config.yaml
attn_scale: 0.177
init_std_o: 0.0
max_seq_len: 512
max_steps: 7374
dataset: "wikipedia_en"
Each number is 128 + 32 x the weight over its row's rms, rounded and kept within 0 to 255. Layers, rows and columns count from 0. Numbers have three digits each. The size before them is the row's rms in percent of the matrix's.

# o: layer 17 attention output (transposed), 96x96, rms 0.19, rows 3-18,34-49,66-81, columns 0-95
# v: layer 17 attention value, 32x96, rms 0.215, rows 3-18, columns 0-95
o34 048:094077132100099124075119131113128103130131128176122138202127101098152161078137101096123168089077120107155151184100123138137107133086112081174135123199139101177113050129118100145119088127131119150084153158113051116144179151145154159174129122148166163109083099126112124141132115169061099053
o66 048:103148101126104168140132145121130096109089183155137133120154095169142130133098088083181186100101136109116166166094145155085085090103189127141194175224108107116065112153081133146128057147146108114122092120070091139159144141120078111161140103184115153135088116141118161112090150138074134157
v3 104:165121135094119117127113174103143151075149067161173162116153097107139141154131061076078142098171118139100100110144199149168118123139123119079123101128133092161127127051148103147137123114125083118166126076112159164112153134142098100110168171168110096187112085125126099129142036142114043159
o3 170:171099089126156159125132120127174173098144101140197120124181161184090152184114099144141171133139107150100169146134174162155098086118145085104198155132097073148188158104151159173096148154143118131153144136157155114094112183157083152065164128102215115160136146134176101122159131128118087127
o35 067:086146178090086086112119116128085113163129159125048166143043114083150101087118198097099056096091169141179106172136125117098150123138084133099085129159130152132121098147109117114140089099110150136076121115122104131151148127125202082201124115145095157094132103118071184122148118111117120118
o67 055:078112159129138130105120148135060103140127092137102137102114210101145139112110086098086146147131151155132143157106084149142131165103133160103057125121145139073116050072047069092134140169142128126118107113081071103145159140101097075136114167165125148116183173105094115176154136190131110106
v4 102:145123067084071095144124157097129055135146071164119129100131107147149118138069121156069108089120127099074163149120150137151099141105069162087117142110145093142139158184161168142141086164066113062146136169073064195119100132127153133128152107131092149156171142135148169102114123145171153090
o4 164:150159142111118126180078120061159108126129116137121153139176083153157146101106077122142120114146121115051087133067208137149113146104142162125122196106084148160125125111212135168151087164116151096114127150122184163103130152063166166064152101092082109102161124097087124099155139094131136117
o36 056:112144148153109141081153122142103115104138154107088101120092189126087112111169164152138194135128101143153178127127050110090155101171131118142153050140149121081127096147091107039112176078161101119179098110115104092145165124206122105200104142171165131152097133158138148126130164155119097128
o68 052:152092079185104161062124136139199119125145108134078132165179066117114080162131132146157169151101106085107085111156113128165130112122090103125164138168065098110152124128140080106080121113137085119172114107104120083142169100174119159167105135152061128123101122090122142185152201187119152107
v5 091:159148173155079024094116092090145081100120145106141172103141117154055102114143079172129109147092109214029125134089093122132095119071134140131109076128137125128127089148118104108143153154123181173117105136130130106131094152114111128140121107183151102131095175082154120148136097139083122105
o5 158:078126192205118096101159175118084142139110132133157171052140101137110162175093085163085123177151125163100087168057133123084067165134140092148139127154201112164132156182111125137118123155111103123163143157116094119121064136089131122118129126150135134195152128121098149106117113085103180151
o37 051:163108088161099135190179149173147119148083136175138152168104179169129100104188148138147132123139109089191159103161132127137184101089105180166091132117045132116104149107151146117168122126139124128139158173100046149175168116111127113101181146091095107102094147142149064150096099119104121175
o69 040:085171119146120142177144126146140080138065220086152138167122156145097121174191151136143104087120157083136140117102151162114147128137142126131138066182159181084092134133168133110121049083127120149131130128161133189151099111075157138119143140088109114134089177172100103132059063115136106134
v6 104:111116151105162046148071126106112132124147087151132170142123132113098114132066130208131114167111120110122170207108118109101147095192190148155135127134141138074099116097129116148150136144195108134096179209142139135131152108106075124215150069168145165129087126116110129126145102123106158142
o6 159:091104127159138151135105102142107104163068128168148128100127152145117102151110123145088124128108124079159127182132118172104110098110174172119124103107133144073119093111156150153157140099082154135087197151112151093109069163084088083129035109183164163125108083081044124084127120172153169102
o38 055:153125142109148101124129151115154120104185143143148090130157137102165152090136145100147129066136138184091117076135128130192120140158100115105158116158107095147121159155115109085135109169181139117148045055150146198159150095131127176153181130056085127154125172155203133173131147077085096149
o70 047:187119131134118121094164113109163178129143134194110132127174088167095112136111131146151113190085135148171088143165090093145158122111141070169124114184102109115134167171057124069109109138131132132169083146155062177088151085134152117112197090103094146145105089126191119070146113107111098124
v7 109:041118213151139129101113144131162072059155116164109113125158127157102116132047133110101191111139119155174134087125066102139143140128115097106127118124179145166107133130132092172118117174116190068175139145062162084103131100106154161166155156156181127115150119147102134134122127117107111076
o7 174:141081187150153102104144101103161125121171127140097168135182163206128094109096116154147118137135130103168142070090100198132069114116149160106138149115114149145115170161040113099106097126093182129129156104090102068083108116096120149106108190109104104074124176096115183124111145087163112132
o39 049:127136086092135139099095159155097142155097115150144088069085108043086163100141146116120176144142131136102138161148166059127186126145119136164121154038109110110129103092143122188176146138149088128127105153146122155181096107131143077137127051142142113164128036155144072150115114131111145104
o71 044:099157129096124104090077118152105098149124124137148106095082080059087182184171141087101118096148139188101106090056196113110135100089082066138062090100157082136107131088083108151156167144143115096128120150135143141132159150134094161162138119125140050164127138168081125118113116103101137133
v8 097:125136089127161155071106173108090119104156092088064096128149135094082086204159096089102164093096151151122161133151139141158146200126175154187185131126136153067137145126160174119204144097125091136129144147104104149206185149146131148130100101125171120152125138148174135103083155108110133115
o8 160:135183103104147100063119126136154134175129157092130156127119140117077082134209143142137131050158098092101130090104119085142129123146133121155177184137136193063146149117136160179181104131094164067171167115084097161137164161100123152140107151210144130126116112095193111118137141147141106121
o40 053:136073113135102105157126136135122123045119158125149127152085094159181149137120141165104135182090115116182107107144140158102077076099121164098093099093076103141109127092155151107086147101130099164109115141098158102127109091145150103148201147046071103149138109184064152184099120082108154168
o72 035:191116115174073077084189118137118133085122091083137125164126139105171131124142104137114162166167130139176173123153099178121067156142141154110110114138104148148138097145136113097137210073120127134156178132155110076103100088138067062070128140141123164099140168186071126116154103163125086143
v9 099:064092137119167093182139130122109157134130149107130109182111087078131099147070093164130122129159076104138171106111088115121123165140094176137153190133100096138193098112126137086144101106039150132151108090119145147098105103117067136080111146188136126083104136099154111091058111114184165159
o9 148:157127117167125087202166154115091170145120150083159073192071108121177132100108135099096114121118140177081123126079081169141114157129151160186167163144089085100118119098109154166114096112092166176067100148108123128160123175176113195130101134118129150106149127154159144107051168137149123128
o41 052:067159121055151142049096090141166130133105121140115157080147156130107136151118155126151106074139118110215148102213186075118160099141123117101132092164179137167137123146118089154116132147155081114175168082146120107114131145084156085143180139132150128103096169090133138151198137149100139131
o73 056:141087142116095187108121170118126178121113110141065155109138212146143092133100085174142162131142124085124138164204151127114155097099125191136137182128146141145143116164095112137125112164142107148148119133097129080171117071087090098089142129184129169086147152060154170165172156179111152078
v10 097:115070100143103205110118173175118111109092112139133091142115144125143135134108082177132120135088105170145148114101121208101127176186133125141100169139086121151101137111102108146086131106136117122061150120171099194116095179137109116107116091110122111161029177138076075104137089115100100080
o10 166:116153105077123135136058140129117099110145093114075088133162193125117121094140150189129168099121107162137098120144069193090103120101126079189142161135108131067118162073157166199082170136115087153117118157159112151155091081131110129174091122146097085208174123144110095127155118124132120140
o42 055:142136123150116148140160079123141117124114128149183119123135076096158140129113128121117103119113145075108082123136163069143145131162132199077155073110182093131114049173144074031144084094154174120145133070129197129093157171143141126117135137125131159066083131110151125147112175140109190117
o74 035:109164108128161125154128107104129106147196159112185153136156128105108142084122174159093154120106096156101110032107144094105142123180129156073119088203192148169120087125175136056147095104170139133098112070168146175111133188136091120116125127109168097106103119164114124174129150153128087152
v11 099:137152096074165145135103165162181097110036141113167130133155163114097067127113134028153140142146084171104164140135130117110150151135104147153172179107114166115106151090144157131144086182116130130117157134116188141098147213165147152131142162163129165086082105117130090170106174145118101151
o11 160:099149103102086117108133164131110108079104090149155154154108148154109122165133166130137184082148068143128147119112093132078163192156135139105195125109125117146112143143098126185126123064134122102111195165094120102090095183152102146144142156126022131067085137134197114169169097120152125157
o43 056:157153129164191163124126086165137150177119090114133104118176090145141151133173110106113109183121169136122129076138165112152077104090141121165062178046068131100149114108151136128122127184123146140148084110146095158139178082144114121103095102164182068201184106129096139098117163156125152128
o75 037:119138074175133151154160135121129140093105152102106118127140105223121106126128102141140147156109144100095169124120145128129085106103166141161166141081159160115145131103177185099056079130096158170169121146078170150155127130059086136162150117191105117130170094164141105145059153206098116165
v12 109:135150132150150145120154156140178162181163142137098177130132122183138111089181113117199141081151110121125147147158111112136179072087131133128108055137135111179123129147166117069113115128133101085070145182091143178075216144126146152111121139153125111124103165146107099098050143150130148059
o12 170:109188125176148148148202168126174096160124073075096156140138112092051156102104102114115172169158125177096126125147053104139163106098092130152117092101094167178147154123143109097141113129116112123109142192152105149053156092124092132145125172140142087060121162129094097112142100159106135094
o44 055:165093130124131121131072080142118119107135187225130096089147130158149108111107182163114105069140119081144119108142185121117095153177152144103149159049165087087111131096126147127139171147165130131150109065111148125190089149116183127122132080133104155166146071126182117133117170073129156157
o76 035:165123131158091132150102123112105158158126161178098150079161136154139134143160119116169137124152128155169136133073174153115126131152117117151152157098150074083111073132097103155108146175161118060118123133078112144169210128071124130196186164149093157229153104075183130145130136094146118143
v13 105:134141124114121087107223100148184147094121163179155088092125114150151122108100168114085125113067174063132108140124096163159133109134126119181144153121183119097157143137115098087122085130126126136075070140127132169092140067124147117097132116119171062075123163127084184113093086119069154165
o13 159:113125147170171097153129160169148125145118105159130114085158132170154113156093167070127096157104121099076105097166111142142198100142148122170143151113072088150123079080145066119102097159093107080144043122091123130129077076076116119195119126141149124104144117129138155214104153110093136159
o45 060:157154097128127201116113104101088119116109136117166140154115148091143116107154087189164148130161090169192123126083116086131065168114120188127115074142179161079108187173095167125139105095141112198135167120155159139115138139169080125075163105120084137150135110136105112065111095140163191120
o77 035:121126068106050106114133139087172163155117101139158149117168086162103122170139136121155189066153140182143114131092118135124076176091115143121189113214139148162129141181128072151160104086103114157160153128158116144161135123135129143106135137077083122133080125080073163115095119075190115121
v14 106:087149070074149094083126170123135091147123147149171125148163106119133149077152142138113030137190113172191148192090123115152115066139118113166187123132155149113116136111098127159114134147083107132140120146151124165186080125116175144098145165160076118083152172159123079064103132096128119118
o14 175:033141086113107134150152160116150100118130167176106099142133107073241096117133091118109089097143120097107168142094107108135158133081107134177179099124108102144130148079110129139101130093104101097141096110169155125090110136110196080079069184124124118108109130178143068107123153096150125108
o46 061:245088166115121117155113109119113112111146114048170130133131124139038131136149161140149139151109158172132066144129146135115122114163153133060090132194154155114135132138157122130167098155137167144135110146091155174165163115135106210144162085098114122141096150122059168144139094161112097139
o78 045:124090201128157109105116173167081108093148129095193118109120182151070125085120116145164119144120167112068115173134141129152124148105168110084122144107085164121125098103157107113117157153114134154095116094087198061177104127101138140119115128118142086095201116117103160199081164202125144113
v15 098:159141089092140114093116098204064167165108114100055107132157098136076086108134077157155145148143170110104132119150080117113132101114114105135111134139161141118208131068172148087157141133179147157189113119074174123153060126121155120106172157137163125150113142170105111111175083098076145121
o15 150:075089103129166081117223135137108135116133122129160184193134134057080126140138162102180120184088104162108143114094135071102110084150117149159104187097109145081119130119089149148122131165142168125174129134139074075119065120130159082089117109111151148178100118134101125118174180150140108138
o47 053:153120184123105156064113143126067150137115081144128105052132118186126089155092078096115138075175168098173126149137134152138140136088153106070146106144099125180153139089114127115121105111090078145083156167116162167133147111108041136185146171137101104055143129162115122124071117105105138162
o79 046:145163161163109172077059131141132142157131116162169036108132124109081082142161136092137115111143173154120168121140098146169087145068133146075158085069144089136161169136110096099167137157127058156159155096132165148112102126125056153170127131127108117114075134152118131104157106055160157121
v16 089:133113129185157104147072107078076192097177110102115148083109165046127154134117130077112126121069176102163117157131097068139067141117152085132092187132107132166157149182147128106178078139134163130119104141096136148112141116095125135065170125159063116161120127133145114154086145166098154147
o16 135:219102111170112127122136113188105161121110093124202135080094121090148119142145112163164141127104192089140079109076098095101132050120149128172161126133110151089147129158176098125098076136094182151172151162164136151160128135112152125176197109100118094067091130155134135142094123141126167119
o48 049:034148176118087139093104102117174126148138178107084110185211134148128119138102154152122122141134088130134126132137167162144129155122065150142131128125156078111057144121172150105140157133127084086143175052108118097068157119118179117065100153161130138174174123084115131140140173094094121150
o80 049:086088165082137112075099167158091116131136145081097113143116193051132141164138048130111163140162164127100126155124141189144136150100114175099129135148169128116134107081122102118137148152164106151125137118100143100134150092121094091082148168181146183141167207123065150188125166168128082125
v17 098:121129147069194173135143102092146142163123134074156146147129081147145147113116101115084063131152136054071086103106058150157195172108121166151147087115115149143079113140086133110111040140147143120119097151138124111175086120195139118091115105169161113155096148140159141129107102150091078111
o17 148:062117134087150130093188165126144146139126180056136046093144096180149149101120220151109159136125126131098078123127110127100161089128101130123191111088120131185141099126153172145101053113171130104116088141104123164157092093123102137049112114130132147139104069124138162142121112118164121105
o49 056:195142106176143148163061074140094119106125119196134155182179139095119115121165061091160113111096129135171146097167123131184116152152162126103086143186148132086145131082123085102146178142102141139135134092171134129083123154121166159209125127115119139170133176115143084055120142160109141157
o81 041:176094106137125117137106120180161152157100115128066138173122169056143128165132151188087064135158117099167070074174155136169152146119091093123101114191166137080135168125162089152148162127081169128123147095151118058076152105113153144172104104120109101129182185107146108126136102112130140092
v18 100:127171151145057103070188197108158103142127118097109121138094119096166135146135120187153170146119122064154108119148106091168125154078043164171124179122164125114130162095169144145146144151123126164090134098183110118168133173073131135142078095108160144126119056157124125059108111111134117110
o18 158:157171164154091179129112149129159101115141132108090171179139133114162156155139140115115153097140099099142169119129112164163116178159147186121105182121114151102084121195095164142095119171096142082179000128127127186104137145124128088187111121176151141157138073132164125071113132126118102114